Weights of a small GPT-style language model, trained from scratch on English Wikipedia.
Size: 13 layers, width 256, 3 heads of 128, MLP 1024 tanh GELU, vocabulary 8192, 14.3M parameters.
Architecture: learned positions, biases, tied embeddings.
Training: a variant of SOAP for these matrices, 946M tokens, 3609 steps.
Each number is 128 + 24 x the weight over its row's rms, rounded and kept within 0 to 255. Layers, rows and columns count from 0. The size above them is the row's rms in percent of the matrix's.

# layer 7 MLP down (transposed), 1024x256, rms 0.0513, rows 173-199, columns 0-127
size [108 111  82  95  90 103 100  87 100  94 106 103 106 111 104 101 106 107 101  90 104  96  91  97 106  98 106]
[[ 97 158 109 119 103 146 103 130 102 133 141 141  96 153 122 124 151 127 112 101 124 168 118 146 108 165 129 104 151 123 132 157  99 137 116 118 106 142 150 121 104 159 165  83 141 136 148 164 119 138 127 123 118 125  91 122  92  89 121 133 103 155 139  53 125  72 110 104 147  81 141 135 120 142 152 142 158 136  78 128  91 162 135 141 158 157 134 162 119 178 133 128 148 126 127  79 106 102 107 125 141 149 124 120 148  86  89 144 146 160 100 136 111 145 159 106  99 151 118 140 117 140 105 151 126 118 186  75]
 [142 123 121 113 109 125 148  87 108 101 161 115 152 158 139 132 144 110  86 122 175 163 143 172 195 137 159 121 112 109 114 110  80 146 140 163 162 160 170 113 167 152 137 136 100 115 121 160 191 134 161 132 155 135 127 127 147 107 127 121 114 128 124 160 133 148 112 137 178  97 151 116 115 143 110 112 121 126 134 111 121 108 110 129 126 125 135 122 120 132 104 160 148 125  89 114 130 108 153 160 101 140 134 143 120 126 145 141 121 160 101 101  82 106 110 152 131 117  87  99  78 152 120 140 173 150 162 114]
 [130 106 115  87 158 140 124 104 140 141  89 121 144 131 117 125 129 150 120 127 146 116 112 105 108 125 110 119 154 143 109 147 122 120 114 133 141 151 121 105 149 106 146 102  85  90 148 109  99 129 148 122 108 142  85 129 117 143 134  89 147 143 149  97 168 138 127 133 146  88 140 137 107  78 152 117 181 151 137 118 170 139 162 141 121 100 145 129  96 173 147 150 140 127 158 121 139 127 101 161 137 114 150 138  76 111 107 117 153 112 121 144  83 143 120 173 169 118 181  91 160 125 154 118 110 142 116 133]
 [132 114 143 147 157 142 144 135 113 138  74 129 154 127  69 134 106 126 118 103 147 102 128 145 144 157 127 137 135 114 165 104 123 100 107 165 120 128 121 157 159 133 171 101 112 150 120 112 138 110 106 133 152 162 144 100  98 182 142  69 160 126 113 124 132 201 103  93  90 125 165  95 118 151 122 134  97  93 120 119 148 117 119 123 138 127  75 100 148  96 110 140  65 142 155 126 124 127 113 132 109 124 164 136 164 137 142 122 111 108 168 174 118 129 123  99 148 158 133 136 159 157 137 123 140 102 127 149]
 [165 129  84 140 141 110 102 127 183 129 165 141 164 114 131 102 142 165 148 119 188  87 161 150 125  94  94 115 107 103 123  97 108 147 119 125 138 106 145 102 117 154 113 147  52 128 107 117 154  85 125 129 158 125  98 130 195 139 106 120 138 158 133 104 141 132 151 110 113 117  97 132 137  98 131 141 121 144 161 123 131 136 150 147 127 138 132  87 105 123 150 140 127 116 168 153 126 123 142 148 131 109 133 118 126 135 155 122 170 123 112 108 125 116 145 112 133 146 125 143 118 119 155  68 110 114 127 122]
 [129 154 143 152 113 102 130 148 118 153 128  98 106 133 165 120 135 127 116 136 161 120 105  93 142  92 117 147  99 146 120 118 119 182 113 153 119 139 109 145 159 122 124 175 173 154 155 110 130 131 113 113  83 142 127 157 137  52 175 157  84 125  91 128 108 113 143 116 120 128 111 131 157 134 128  86 136 165 169 133 130 136  97 146 141 133 118 111 162  82 139 158 141  92 127 145 130 117 136 112 100 150  99 126 141 160 153 112  88 122  91 145 126 128  98 142 142 102 149 124 132  97 123  85 141 142 157  75]
 [133 124 145 147 130 113 110 129 105 155 133 123 102 162  72 117 104 148 112 161 140 125 111 167 151 101 106  99 104 129 111 129 130  94 130  95 123 127 147 144 165 108 112 113 131 152 153 155 127 120 138 154 135 140 147  78 147 166 116 149 174 104  85 111 157  89 107  72 140 141 117 155 181 134 133 184 113 115  94 152 113 120 112 100 164 123 139 149 131 126 149 153 120 105  88 129 112 153 150 151 134 132  99 124 150 147 105 163 104 133  92  91 104 148 146 148 174 145 128 163 142 127 101 146  85 139 140 117]
 [142 170 148 162  93 123 111 125 160 130 155 137 171 174  89  76 109 140 137 132  98 122 123 118 112 107 160 125 180 108 131 195 114 164  98 107 135 130 104 121 124 120  95 107 107  99 146 139 134 152 122 122 126 121 131 120 107 125 162 114 127  85 110 131 126 120 152 144 116 125 132 139  99 109 149 173 150  93 119 116 105 100 111 146 127 177 143 115 125 151 158 116 142 125 138 172 189  87 103 124  96 115 155 136 174 144 125 122 158 153 181 144 107 132 127 158  97 144 169 120 109  94 111  70 109 128 136 136]
 [131 145 130 116 169 135 122 129  98 132 157 124 122 121 104 138 145 122 178 163 141 175 128  84 139 124 108 100 158 140 137 149 112 158 125 125  98 118 110 115 114 135 112 129 139 145 124 154 157 132 140 122 107 134 165 158 106 132 131 147 141 157 123  71 142 181 155 117 127 138 133 133 106  98 139 141 103 134 140 157 124 128 190 133 113 113 118 107 164 136 159 103 115 123 138 108 162 120 128 161 186 143 159  98 132 103 113 106 130 112 134 112 143 115 124 170 107  95 118  98 158  78 134 122 156 125  99 107]
 [119 149 139 157 135  78 110 161 103 129 116 124 164 135 137 110 145 147 138 125 140 136 140 107  95  74  92 100 154 145 148 139 127 124 157 115 127 141 164 138 112 158  84  95 164 127 129 151 146 117  94 103 119 149 166 149 155 125 105 147  81 105 143 134 126 126 111 144 121 118 153 136  95 127 144 150 126  90  94 133 103 123 111 158 149 134 147 113 110 133 134 158 142 125 161 116 146 149 162 109 138 127 139  82 197 178 131 108 127 138 120  86 113 142 199 131 136  72 133 154 114 112 116 154 179 123 112 151]
 [106  95 125 107 112 132 146 140 160  88  86 104  93 130 110 136 133 134  99 106 136 137 119 173  99 143 127 141 141 125 150 144 129  74 113  99 104  95 126 120 128 141 180 147  95 132 129 140 177 127 114 154 107 134 102  84 117 127 146 143 109  98 150 140 117 147  82 101 103 112 108 133  91 137 115 107 164 118 172 108 152 139 148 151 134 127  95 160  84 112 119 117 126 126 123 139 153 129 153 136 149 129 137  85 130 149 103 173 110 136 120 113 151 162 101 160 123 109 128 160 113 115 110 137 128 134  97 164]
 [129 110 128 110 134 130  73 154 129  95 144 122 124 115 148 170 154 158 159 132 112 130 102 173  83 140 101 169 139 135 116 147 122 100 151 159  88  87 147 151 118 109 173 117 160 135 102 121 135 117 118 152 150 121 146  71 140 125 131 151 134  75 125 130 135 140 175 130 135 148 149 142 147 139  70 163 105 163 171 109 102 102 158 156 139 157 131  93  88 129 126 144 122 112  78 142 115 139 143 108  94 144 104 125 100 138 125 141 125 129 139 158 156 147 138 139  83 132 124  88 135 121 180 127 131 140 100 114]
 [119 131 181 162 112 172 140  99 150 120 157 131 137  96  90 140 119 127 123 168 124 133 124 143 112 139 136 110 115 133 149 115  93 142  99 110 179 179 144 118 128 146 151  96  86 148 147 155 145 149 132 140 132  83 141 143  98 165 125 128 132 153 143 142 159  76 106 105 164  97  93 113 163 100 110 105 115 146 111 169 126 147 176 114 106 156 134 167  91 116 128 126 126 148  97  80 129 108 104 183 152 130 114  76 138  69 161 179 116 101 120 113 138 129 113 135 123 118 133 176 123 139 121 144 136  69 174 131]
 [152 108 117 149 130 166 137 119 157 171 124 161 128 134 134 123 172 122 114 140  74 135 134 117 141 143 125 100 147 142 139  83 157 145 117 165 154 145 131 152  98 134 130 180 128 124 130 103  87 127 120 116 141 134 104 139  83  98  87 107  93 201 125 102 162 123 146 108  95 133 127 119 150 136 137 116 121 144 133 152 164 102 129 120  86 172 125 140 110  83  99 118 120 104 129 137 131  89 124 147 149 109 119 101 130 133 128 173 146 113 114 112 132  96 120  96 128 140 124 128 115  95 118 112 108 150 123 145]
 [134 152 150 138 130 116 169  78 117 135 113 177 145 106 112 158 127 174 153 108 143 132 106 131 127 142 107 154 110  98 124 151  97  98 127 164 109 164 140 121 120 119 164 158 125 148 143 128 123 147 138  98 107 143 146 154 146 134 119 102 172 137 138  97 145 149 119 133  88 169 134 131 151  87 134 132  89 140 169 161 127 172 201 106 126 119 123 148 135 166 142 176 120  96 107 159 120 121 141  98 115  83 184 144 137 149 146 188 144 142 138 139 110 155 169 119 161 124 109 146 132 135 154 113 125 101 128 126]
 [125 165 170 124 100 115 172 127 140 153 135 142 119 171 158 154 100 123 109 131 118 142 107 104 153 127 162 149  85 151 122 142 134  90  84 111 130 111 167 118  87 129 142  90 116 138 119 143 114 120 144 137 139  99 124 114 126 111 126 138 144 100 109  92 120 114 117 106 140 109 113 106 115 126 116 128 168 115 133 173 150 136 155 134  95 167 178 140 120 112 118 117 165  54 139 149 132 131 141 127 131 129  87 138 145 103  98 123 136 112 113 145 135  91 132 153 141 150 162 151 136 115 143 142  90 133 113 160]
 [130 116 116 180  72 147 105 149 144 144  99 106 196 174 110 111 106 105 106 116 109 128 145 122 138 132 151 175 149 103 141 140 158 128 128 134 148 110 133  98 154 135 128 156 147 125  81 151 118 152 112 124 123 175 186 146 143 125 104  98 109 169 135 103 135 125  97 124 124  85 122 147  67 158 142 117 148 111 137 161 124 145 124 161 147 142 129 129 150 178 135 176 107 126  89 157 143 106 139 140 172 179 111 136 118 127  97 148 154  75 121 153 118 172 126 108 146 128 104  74 116 105 142 111 117  82 123 120]
 [129 144 154 115 131 109 136 118 114 129  86 141 134 117 137 165 141 137 146 138 189 127 108 126  94 103 144  81 112  89 113 139 165 125 117  96 135 117 182 108  51 117 154 107 138 139 120  84 112 140 101 167 158 108 106 127 103 128 116 101 104 142  96 152 124 128 129 125 131 159 120 127 132 123 156 124 150  54 154 121 173 120 101 136 136 143 174 133 128 133 129  80 130 172 130 135 168 120 155 136 139 117 155 144 120  92  66 102  79 141 107 110 118 104 142 164 162 103 168 143 103 145 152 148 106  78 138 153]
 [138 140 114 177 114 107  98  85 123 145  88  97 105 112 114 165 116 111 200 172 164 147 102 121 109 118 122 126 100 117 174 116 124 172 134 102  99 115 114 149 106  99 123 148 168 136  90 183 101 144 128 116 138  96 111 100 140 117 108 126 104 106 130 126 137 164 117 122 166 104 137 117  57 155 138 148 118 151 133  96 152 133 125  86 145 144 122 129 153  92 140 137 112 180 114 170 112 147  77 115 151 160 119  94 102 158 110 138 169 136 172 143 108 110 117 144 119 126 116 141 130 132  83 154 128 157 140 138]
 [173 110 120  93 107 159 157 127 137 131 115 122 143 150 148 105 144  93 138 162 159 118 158 163 137 136 131 140 118 119 119 141 102 132  99 113 119 140 105 117 165 202 113 113 137 100 112 152 171 103 160 145 137 105 100 161 176 109 113 104 186 134 156 133 125 131 100 117 123 134 155 127 122 126 109 138 100 174 152 132 133 119 109 105 144 151 163 138 186 153 165 118 150 120 156 146 171  97  91 115 146 105 108 138 143  90 105 103 146 161 132 118 133 156 136 120 122 120 137 116 112 120 125 150 172 109 129 138]
 [120 100  91 149 128 158 106 124 128 131 146 141 131 118 154 135 118 115 137 136  85 179 134 145 102 139 139  72 156 102 105 142  71 127 170 136 129 112 167  95 119 110 125 101 137 162  99 167 145  93 162 104 103 114 111 132 105  80 141 145 138 155 137  97 134 128 142 131 132 132 111 127 117 107  99 106 104 101 106 157 167 115 141 173 147 221 120 131 134 111 141 152 113 152 102 119 160 167 133 140 175 137 140 151 121 163 120 118 105 140 143 137 116 140 129 148 153 152  84  95 163  84 126 161 122 159 135 130]
 [159  94 163 141 114  99 146 111 121 109 123  92 112 113  80  98 137 120 145 141  89 133 151 152 140 127  86 109  98 173 112 175 126 155 133 136 154 146 187 151 189 124 149 134 120 117  91 141 167 107 154 103 115 104 141 144 153 165 113 109 154 152 102 189 157 152  94 113 115 106 149 108 120 128 177 147 110 117 102 116 163 142 104 109 117 129 120 138 141 109 134 164 126  98 140 120 135 143 153 111 135 111 144 116 141  87 159 112 122 149 126 151 142 178 139 133 152  99 138 196 125 111 124 149 142 109  99 151]
 [169 126 125 135 114 138 117  89 107 146 155 137 100 132 128 133 120 150 154 124 154 124 148 159 152 131 159  83 127 127 177 127 118 154 119 107 131 184  83 137  99 101 127 175  99  93 171 144 103 112 129 123 133  97 136 142 188 176 147 137 151 120 108 120 118 123 111  98 131 112 166 129 127 118  94 101 132 134 131  85 117 106 166 113 106 131  92 117  97 116 101 175 108 112 103  92 116 117 135 142 110 135 130 177 114 120 142 104 147 162 159 108 157  83 129 165 136 158 152 127 110 131 124 107 142 132 124 107]
 [111 105  86 106 138 104 135 145 110 113 145  84 120 145  93 165 155  97 129 153 113 140 172 155 132 110 143 114 101 123  94 146  86 132 108 115 119 150 143 102 161 132 155 128 168 124 117 111 120 112 148 134 142 104 145  92 117 132 130  99 115 117 135 167 165 126 167 153 130 159 125 133 164 154 136 143 135  86  98 114 130 168 126 143 161 135 147 141 109 171 128 144 108 112 123 117 201 101 120 151 144 110 132 105 137 129  94 110 154 136 113 130 144 148 115 148  91 141 112 163 118 140 101 150 127 107 130 108]
 [ 95 140 106 136  97 139 128 129 111 127 110 110 117 125 118 102 116 107 143 125 144 109  87 133 113 131 115  98 149  97 138 161 105  90 127 119 131 102 158  98 148 121  91 145 126 149 140 176 157 159 124 111 162 114 139 122 122 114 108 117 155 142 132 165 134 104 160 160 140 177 154 129 130  98 110 132 128 107 157 171 160 133 180 158 149 105  75 133  81 156 152 179 144 140 168 127 111 169  90 122 158  90 106 170  83 119  88 143 128 129 145 104 122 131 203 189 120 114 112 167 142 114 140 137 146 134 123 105]
 [210  68  86 138 129 143 122 142 106 122 165 131 111 154 140 139 116  95 140  97  87 142  98  90 148 141  99 139 115 151 127 118 115  89 146 119 127 100 125  82 139  89 123 118 102 153 147 113 128 134 135 124 102 140 163 162 185 141 124 101 110 145 119 111 129 109 100 123 115 159 155 115  97 153 160 107 160 127 114 122 133 136 141 138 120 102  92 144 135 129 151 104 135  97 152 171 140 134 154 130 131 102 159 108 151 105  85 123 110 140 128 156 122  99 106 143 116 104 117 145 160 132 123  89 118 147 120  98]
 [ 96 137  75 107 124  94 117 136 148 113  89 163 107 120 140 156 141 130 152 122 128 123 132 125  82 132 147 132 143 114 128 100 138 114 100 126 115  91 159 155 151 124 126 132 134 169  98 149 113 155 104 117 128 101 129 162  91 128 127 105 112 147  91 130  86 115 149 160 114  89  93 123  94 140 149 116 174 146 126 157 129  94 102  95 112 110 149 125  92 166  97 153 150 128  92 118 119 108 143 167 158 147 167 124 134 122 134 107 125 138 147 100 125 128 155 123 122 133 136 139 119 113 106 108 142 149 111 125]]
# layer 7 MLP up, 1024x256, rms 0.0513, rows 174-200, columns 0-127
size [ 95  92  94  91 108 101  91 103 100 106 101  97 103  97  95 103 104 103  92 104  99  89 103 111 100 105 108]
[[119 146 148 152 100 149 124 120 123  99 145 122 140 114 131 109 147 142  98 142 111 162 150 141 135 123 126  98 128 137  95 109 141 142 133 121 119 141 160 115 173 116 166 128 136 140 142 122 133  77 128 152 112 123 116 136 153 144 155 137 104 131 108 148 117 148 141 126 150 122 121 141 144  71 120 104 120 191 100  97 140 125 137 132 155 117 137 107 176 151 112 180 106 114 120  91 117 123 113 115 126 143 126 123 133 169 121 109 102 120 119 117 186 105 161 134 102 157 124 148 132 120 124  99 124 148 147 111]
 [148 142  96 164 105 122 117 130 144 121 171 109 135 107 105 145 150 173 104  81 178 133 122 145 172 125 139 134 151 129 149  90 144 147 118 150 105 151 144 108 126 111  89 137 158 112  93 138 144 162 145 112 146 145 167 142 171  96 132 146 123 100 142 152 147 177 147 139  97 167 129 146 133 132  96 119 102 102 133  91 108 173 123 131 145 158  90  94 166 102  93 117 148 140 158 147 150 100 160  99 151 138  98 109 136 104 146 163 168 150 135 130 143 119 154 118 110 120 101 199 145 132 176 145 136 124 148 137]
 [162 113 145 128 106 132 105 104  94 151 191 143 117 112 173 105 126 113 154 158 123 113 145 136 152 129 133 113 120  99 110 126 123 121 134  96 120 143 120 139 107 135  70 147 164 125 132 113 135 124 116 120  87 121 135 163 120 135 176 126 119 105 121 113 155 116 133 116 144  83 104 145 152 122 107 123 157 175 115 149 133 124 145 139 136 129 140 151 120 150 175  91 158  95 135 147 141 108  99 133 125 135 102 110 112 118  93 146 158 132  81 131 105 129 137 119 142  81 133 148 133  74  87 121 140 183 135 105]
 [121 111 119 123 125 145  96 120  96 114 170 149 124 107 165 175 130  84 186 134 123 137 125 115 146 143 121 124 127 141 109 142 108  72 154 146 125 148 116 160 139 146 114 108 150 110 137 117 174 152 159 122 103 158 104 116 172 133 119 152  72 128 162 134 173  92 105 176 107  84 129 159 159 167 112 145 142 157 104 163 134 152 122 155 145 132 160 133 124  68 136 117 145 160  93 154 157 142  84 145 174  58 134  92 126 104 112 157 102 126 120 145 143 106 129 149 137 129 119 181 129 102 119  94 148 124 147 116]
 [143 136 127 168  68 140 100  91 165 168 127 163 158 103  88 119 130 128 123 105 182 154 166 143 160 150 109 109 166 138 109  85 142 120 122 166 102 109 118 137 138 146 119 154 154  99 136 112 112 143 142 142 114 113 122 134 119 135 170 148 149 132 146 107 134 116 147 124 138 110 125 138 114 151 155 145 167 120 120  94  90 142 125 174 135 145 155 185 117  99 129  98 175  89 135 116 129 133 126 150 126 109 128 131  80 147  97 150 130 119 145 137 158 123 185 106 183 162 133 124 132 138 140 140 137 111 126 118]
 [ 97 147  96 140 128 105 144 101 142  96 116 138 166 114 201 162 139 132 134 151 158 131 110  80 125 166  96 134 126  89  90 134 138 108 147 114 170 115 103 158 103  65 121 143 142 124 120 132 136 135 142 135 171 153 128 114 121 155  97 133  63 134 140 154 132 105 140 155 126 120 132 116 113 142 114 161 100 147 126 140 111 127  90  75 109 126 185 150 112 127 124 112 165 140 110 126  72 120 132 131 115 122 190 151 157 128 133 133 147 150 123 134 156  91 124 109 103  67 109 132 120 141 124 136 123 147 180 122]
 [108 139 110 145 109 137 110 114 116 115  84 138 129 124  92 123 113  71 116 121 124 133 146  89 101 156 117 166 154 129 126 112 179 153 123 107 149 182  95 116 140 113 102 180 107  92 116 104 126  93 143 126 105 135 136 140  84 150 178  75  73  80  83 146  87 144 138  93 133 170 143  91 160 134 110 108 137 146 137 131 121 125 105 141  85 157 119 124 120 145 143 116  98 152  75 118 116 145 123 107 113 134 117  99 171 164 154 144 150  93 133 121 149 142 105  94 123 164 112 120 133 142 136 130 162 116 131 117]
 [102 159 116 101  86 162 130 144 107  93 161 113 132  71 131 120 117 150 113 117 182 130 107 122 143 106 135 179 122 139 115 124  97 123 113  95 137 156 158 189 139 123 134 149 128  95 118 105 178 114 152 169  67 130  86 137 124 135 120  93 139  96 150 164 138 100 114 128 141 135 140 148 163 157 113 127 147 113 141 115  93 154 101 163 143 107 120  98 147 113 160 159 117 147 111 119 115 135  84 156 104 112 152 116  93 211 118 127 143 127 120 126  87 126 161 147 143 130 121 129 129 173 139 138 105 154 131 142]
 [192 160 160 138 128 148 121 138 143 139 130  85 111 128 153 134 107 113  85 112  99 166 132 110 108 123 142 144 164 136 143 141 130 105 131 143 101 117 104  73 178  95 135 123 122 133  98 117 150 112 171 161 131 113 128 147 142 134 106 100 181 155 110 140 162  78 124 114 113 135 131 114 149 143 130  74 109 167 161 110 140 100 119  96 113 106 122 147 115 108 106 102 130 111 126 144 134 143 131 154  81 105  75 200 146 148 154 131 138  97 121 118 115 110  97 112 139 179 158 141 153 138 154 110 110 104 166 106]
 [ 95 106 127 130 128  85 111 121  84 115 105 108 157 159 122 110 132 115 136 130 133  98  96  83 174 133  99 131 109 104 112 125 121 136 116 134 110 137 140 100 167 105 105 102 141 135 136 159  89 108 145  97 120 131 153 100 126  78 140  83 115 102  74 154 120 159  84 136 115 109 166 161 154 127 141 113 163 126 103 148 132 118 142 117  84 118 142 123 124 110 105  96 130 154 147 119 133 159 118 151 107 112 139 115 136 147 150 100 109 133 111 160  89 107 105 127 138 141 119 117 133  82 124 153 117 129  98  80]
 [133  93 138 170  65 150 184 109 121 151 131 131 121 119 133  86  98 111 137 140  99 120 158 128 150 127 134  75 118 137 102 124 158 132 124 114 116 188 124 105 132 137 122  88 152 114 139 127 132 104 141 131 118 181 110 135 120 107 163 103 101 165 146 118 126 133 133 123 109 159 151 126 154 148 129 108 126  96 105 112 103 101 122 112 133 112 112  96 154 140 100 114  98 124 131  76 148 155 117 141 162 129 121 142 160 123 124 110 139 133  79 110  92 120 121 118 176  97 138 165 159 177 105 102 102 148 159 145]
 [139 168 157 130 153 110  95 125 165 151  63 107 171 140 170 151 178 151 115  89 154 121 143 137 166 137 143 126 116 136 123 149 102 135 167 142 133 149 139 118 153 112 129 178 148  76 147 127 156 104 126 135 112 135 110 118 116 107 138 126 153 152 118 140 114 139 155 143 156 118 132 125 145 141 122 134 142 156 120  95 137 118 141 156 130 126 134  99 119 101 125 188 124 141 102 151  97 132 110 106 120 135 143 168 118 141 133 152 174 172  71 102 160 145 142 129 159 125 143 157 144 151  58  66 115 159 128 136]
 [162 118 116 144 126 127 100 103 122 160  90 132 179 116 120 113 117 116 141 112 174 128 150 173 133 119  84  98 143 147 155 121 127 154 113  78 121 128 121  89 179 131  97 155 150 118 143 166 144 115 130  76 131 127 134 117  99 158 115 144 141 115 162 131 139 141 118 151 120  65 147  70 123 125 136 118  97 151 149 137 110 107 105  99 139  67 138 125 166 115 148 157 118 146 118  93 127 140  68 134 104  95 142 112 148 144 107 123 120  86  91  99 122  95 126 120 136 155 139 111 108 137 151 107 104 104 103 136]
 [157 145 107  95 137 129 120 123  95  94 188  91  96 139 172 121 146 137 117 145 120 144 114 105 125 151 124  99 150 134 135 114 119 152 172 127 164 139 116 106 114 190  96 150 137 148  90 121 151 111 149 184 134 101 166 102 140 131 128 113 138 128 107 157  64  93 121 129 159 147 106 143 141 168 137 117 113 105  91 134 131 110 140 169 106 155  85 131 174  86 106 126 145 161 132 111 153 144  75 142 162 173 103 153 105 139  97  91 113 116 144 113 142 148  97 137 137 152 138 134 151 101 125 125 116 118 113 134]
 [139 144 164 113 163 160  85 141 129 143 139 113 138 121  77 150 125 112 133 101 113 135 149 138 135 109 115 127 109 106 105 110 114 123 121 128 122  70 116 138 114 154 127 188 167 112 113 103 119 156 136 111 113 129 113 175 150  93 119 147 148  90 165 113 185 132 147 124 119 157 127 126 140 140 155 156 110  95  94 128 146 138 121 116 123 108 126 119 134 142 149 136 113 129 159 164 160  94 142 145 131 141 131 152 117 132  98 157 101 135 121 157 157 133 159 135 137 176  86 145 126 119 126 157 129 166 118 151]
 [148 134 126 100  63 109 133 114 124 126 114 162  96 130 138 122 125 127 152 113 148 124 128 113 123 169 155 132 163 118 139 133 109  97 146 112 105 116 122 124 122 102 133 100 101 107 189 115 132 107 144 145 108  80 100 156 121 159 133 123 116 105  88 116 118 163 118 122 123 134 131  95 168 122 105 124 113 121 131 102  86 150 102 101  94 116  91 143  97 115 148 105 109 196 159  88  78 168 119 109 115 139 147 108 107 129 145 141 121 121 130  95 106  89 161 131 131 131 122 140 113 137 165 134 103 139 151 156]
 [148 131 116 118 137 120 128  96 113 112 117 107 166 127 158 157 112 138 140 155 145 122 118 147  81 149 147 155 188 126 107 172 152 142 120 108 111 115 128 120  97  79  99 118 119 114 190 141  79 119 136 112  81 108 111 185  91 145 103 140  86 143 140 124 146  65 158 138 136 172 112 105 120 148 138 114 128 121 139 152 104 127 124 126 133 108 127 138 196 117 144 149 114 150  95 130 105 138 133 126 110  97 123 129 113 131 108 151 110 126 163 119 147 114  99 139 136 110 107 113 127 147 157 155  95 105 134  82]
 [134  91 125 138 124 158 118 140  77 142 125 147 101 170 127 130 169 130  75 126 116 124 130 120 139 134 161 104 135  79  97 128 118  99 154 138 142 156 120 156 204 113 155 117 136 108  98 160 148 113 104 146 190 111 101  98 125 148  98 132 114 138 135  80 127 156 126 122 119 126 136 116 130 134 149  92 126 116 125 148 112 171 109 167 102 106 138 126 146 139 152  99 140 106 134 114 105 145 193 121 104  90 102 152 144 156 132 143 132 111 114 155  71 107 128 140 111 144 148 104 102 167 102 139  96 118 153 136]
 [121  98 154 143  96 149 114 140 102 124 137  93 120 146 125 192 113 178 169 101 108 100 107 127 128 134 137 123 146 140 119 133 141 152 133 112 140 123 131 148  95 132 132 134 111 142 144 112 136 138 112 144 122 150 100  88 140 105 101 128  85  74 123 124 138 123 165  86 167  67 131 150 130 115 136 141 102 167 124 101 128 116 108 119 112 162 106 152 141 134 107 162 153 154 115 145 101 159 156 152 118 136 140 162 136  98 139 156  91 117 110 112 115 113 141 141 128 135  97 159 150 104 134 123 115 150 120 127]
 [114 137 102 128 122 142 102 111 181 157 148  86 129 145 157 145 125 104 143 156 160 111  98 149 109  77 145  65 151  85 118 140  94 160  74  99 154 128 181 149 149 121 107 165 132 136 123 137 161 163 102 105 128 101 131 110  96 103 118 122 116  95 125 114 150 138 126 158 156 120 143 141  90 118 114  99 104 109 136  93 120 125 118 159 118 125 156 140 120  57 107 104 183 132 128 144 119  89 125 136 115 129 152 104 101 135 124 119 133 109 144 108 125 123 123 123  92 104 153 156  95 158 135 153 126 136 150 153]
 [126 118  81 130 147 166 127 133 151 116 130  99 156 151 145 119 123 141 127  92 182  90 111 102 128 128 167 130 179  66 137 110 170  98 152 126 117 131  59 139 113 130  98 151 137 117 174 129 143 144 131 136 141 153 135 136 118  74 148 135 126  84 171 106 132 100 177 127 110 138 138 148 137 106 108 121 147 166 126 166 110 116 152 139 163 125 130 138 102 139 118 139 161 169 126 138 120 138 130 146 174 135 125 134 137 187 134 157 125  90 149 117 134  92 134 163 151 163 128 130 131 126 137 104 137 128 177 137]
 [ 97 134 130 120 115 131 103 129 118 115 137 120 154 103 110 102 128  98 101 136 115 124 120  58 124  97 142 164 123  80  96 138 133 157 120 133 136 122 164 129 159 143  92 162 129 160 116  82 114 147  92 124 138  89 110 157 138  96  96 111 113 130 136 118 106 122 126 152 153 103 119 117 129 174 165 142 144 161 147 149 117 196 144 152 128 136 170 171 138 112 120 127 111 117 143 137 113 118 114 120 121 128 134 119 135 150 130 133 110  98 104  80 110 156 138  87 119 137 160 132 135 100 140 112 132 140 117 123]
 [137 128  82 119 105 128 155 158 112 132 133 157 112 115 122 147 123 119 173 132 130 119  91 119 135 112 147 132 113 124 116 100 146 155 119 176 139 141 121 114 134 166 133 110 116  84 160 117 121 125 113 124  71 111 173 109 159 142 132 145 128 131 139 169 142 158 134 181 145 111 130 123 107 120 129 113 163 158 124 168  92 160 115  85 106 104 159 127 120 129 163  88 101  92 140 164 152 136 106 127  93  85 152 144 118 106 114 117 107 128 126 162 121 159 168 112 128 143  83 110  89 133 140  94 133 135 136 117]
 [125 159 132 140 155 124 129 108 142  79  86 129 144 142 134 100 122 149 160 156 113 162 106 123 124 128 196 102 131 139 126 100  82 121 141 156 103 143 134 111 151 108 115 123 156 122 135 120 138 169  90 150 126 123 184 136 102 112  87 112 147 167 133 123 141  97 138 141  97 114 121 183 136  91 143 105 123 163 160 127 106 125 140 160 127 105 146 126 146 112 144 106 121 146 120 127 114  77 114 141  75 146 149 134 144 154 123 118 106  97 136 148 105 104  98 130 121 131  99 137 109 137 143 123 145 159 158 162]
 [120 129 117 119  44 141 115 108 122 105 112 121 137  88 149 106 130 128 100 122 180  85  93 159 131 132 127 131 140 111 136 161 121 140 130 125 109 155 146 122  79 139 136 131  96  97 163 128 124 155  78  90 132 117 164  97  75 117 114 131 150 159 167 127 160 134 113 138 121  86  89 132 133  88 122 159 125 117 131 108 137 122 108 129 139  97 146 121  91 121 124 157 117 139 112  85  95 119 114 110  87 139 111 141 140 135  92 121 153 154 154 101 105 115 143  72 112 133  86  99 111  94 151 157  94 124 137 136]
 [162 130 144 108 128 111 103 140 163  93 118 146 125  96 171 112 123 112 158  99 107 127 127 148 114 116 101 117 184  98 160  95 128  60 152 151 124 140  93 111  60 108  74 109 163 101 117 141 150 133 140 125  98 123 113 118 106 125 124 140 141 155  63 135  90 154 103 122 110  86 133 141  95 183 168 138 168 180 135  69 125 160  95 148 186 144 147 123 133 101 120 108 117 149 138 136 143 118 116 126  95 141 126 122 146 139 160 126 142 118 116  94 130 130 111 101 138 152 155 133 148 133  97 141 125 140 132 127]
 [127 150 192 119 122 156 107 119 161 113  83 169 173  90 179 161  67 137 117 137 150 172 142 135 108  93 140  81 131 122 129 126 140 136 145 119  78 114 133  93 119 108 113 160 177 121 136 128 124 143 153 138 125 109 165 123 114  92 123 131  80 122 116 132 137 177 149 127 111 111 144 120 131 135 122 141 136 114 122  90 114 164 111 162 126 176 142 156 137 142  76 111 169 148 119 148  98 117 141 157 160 125 129 151 153 121 133 138  97 133 139 117 147  84 126 106 136 143  96 143 126 126 149 104 146 122 164 100]]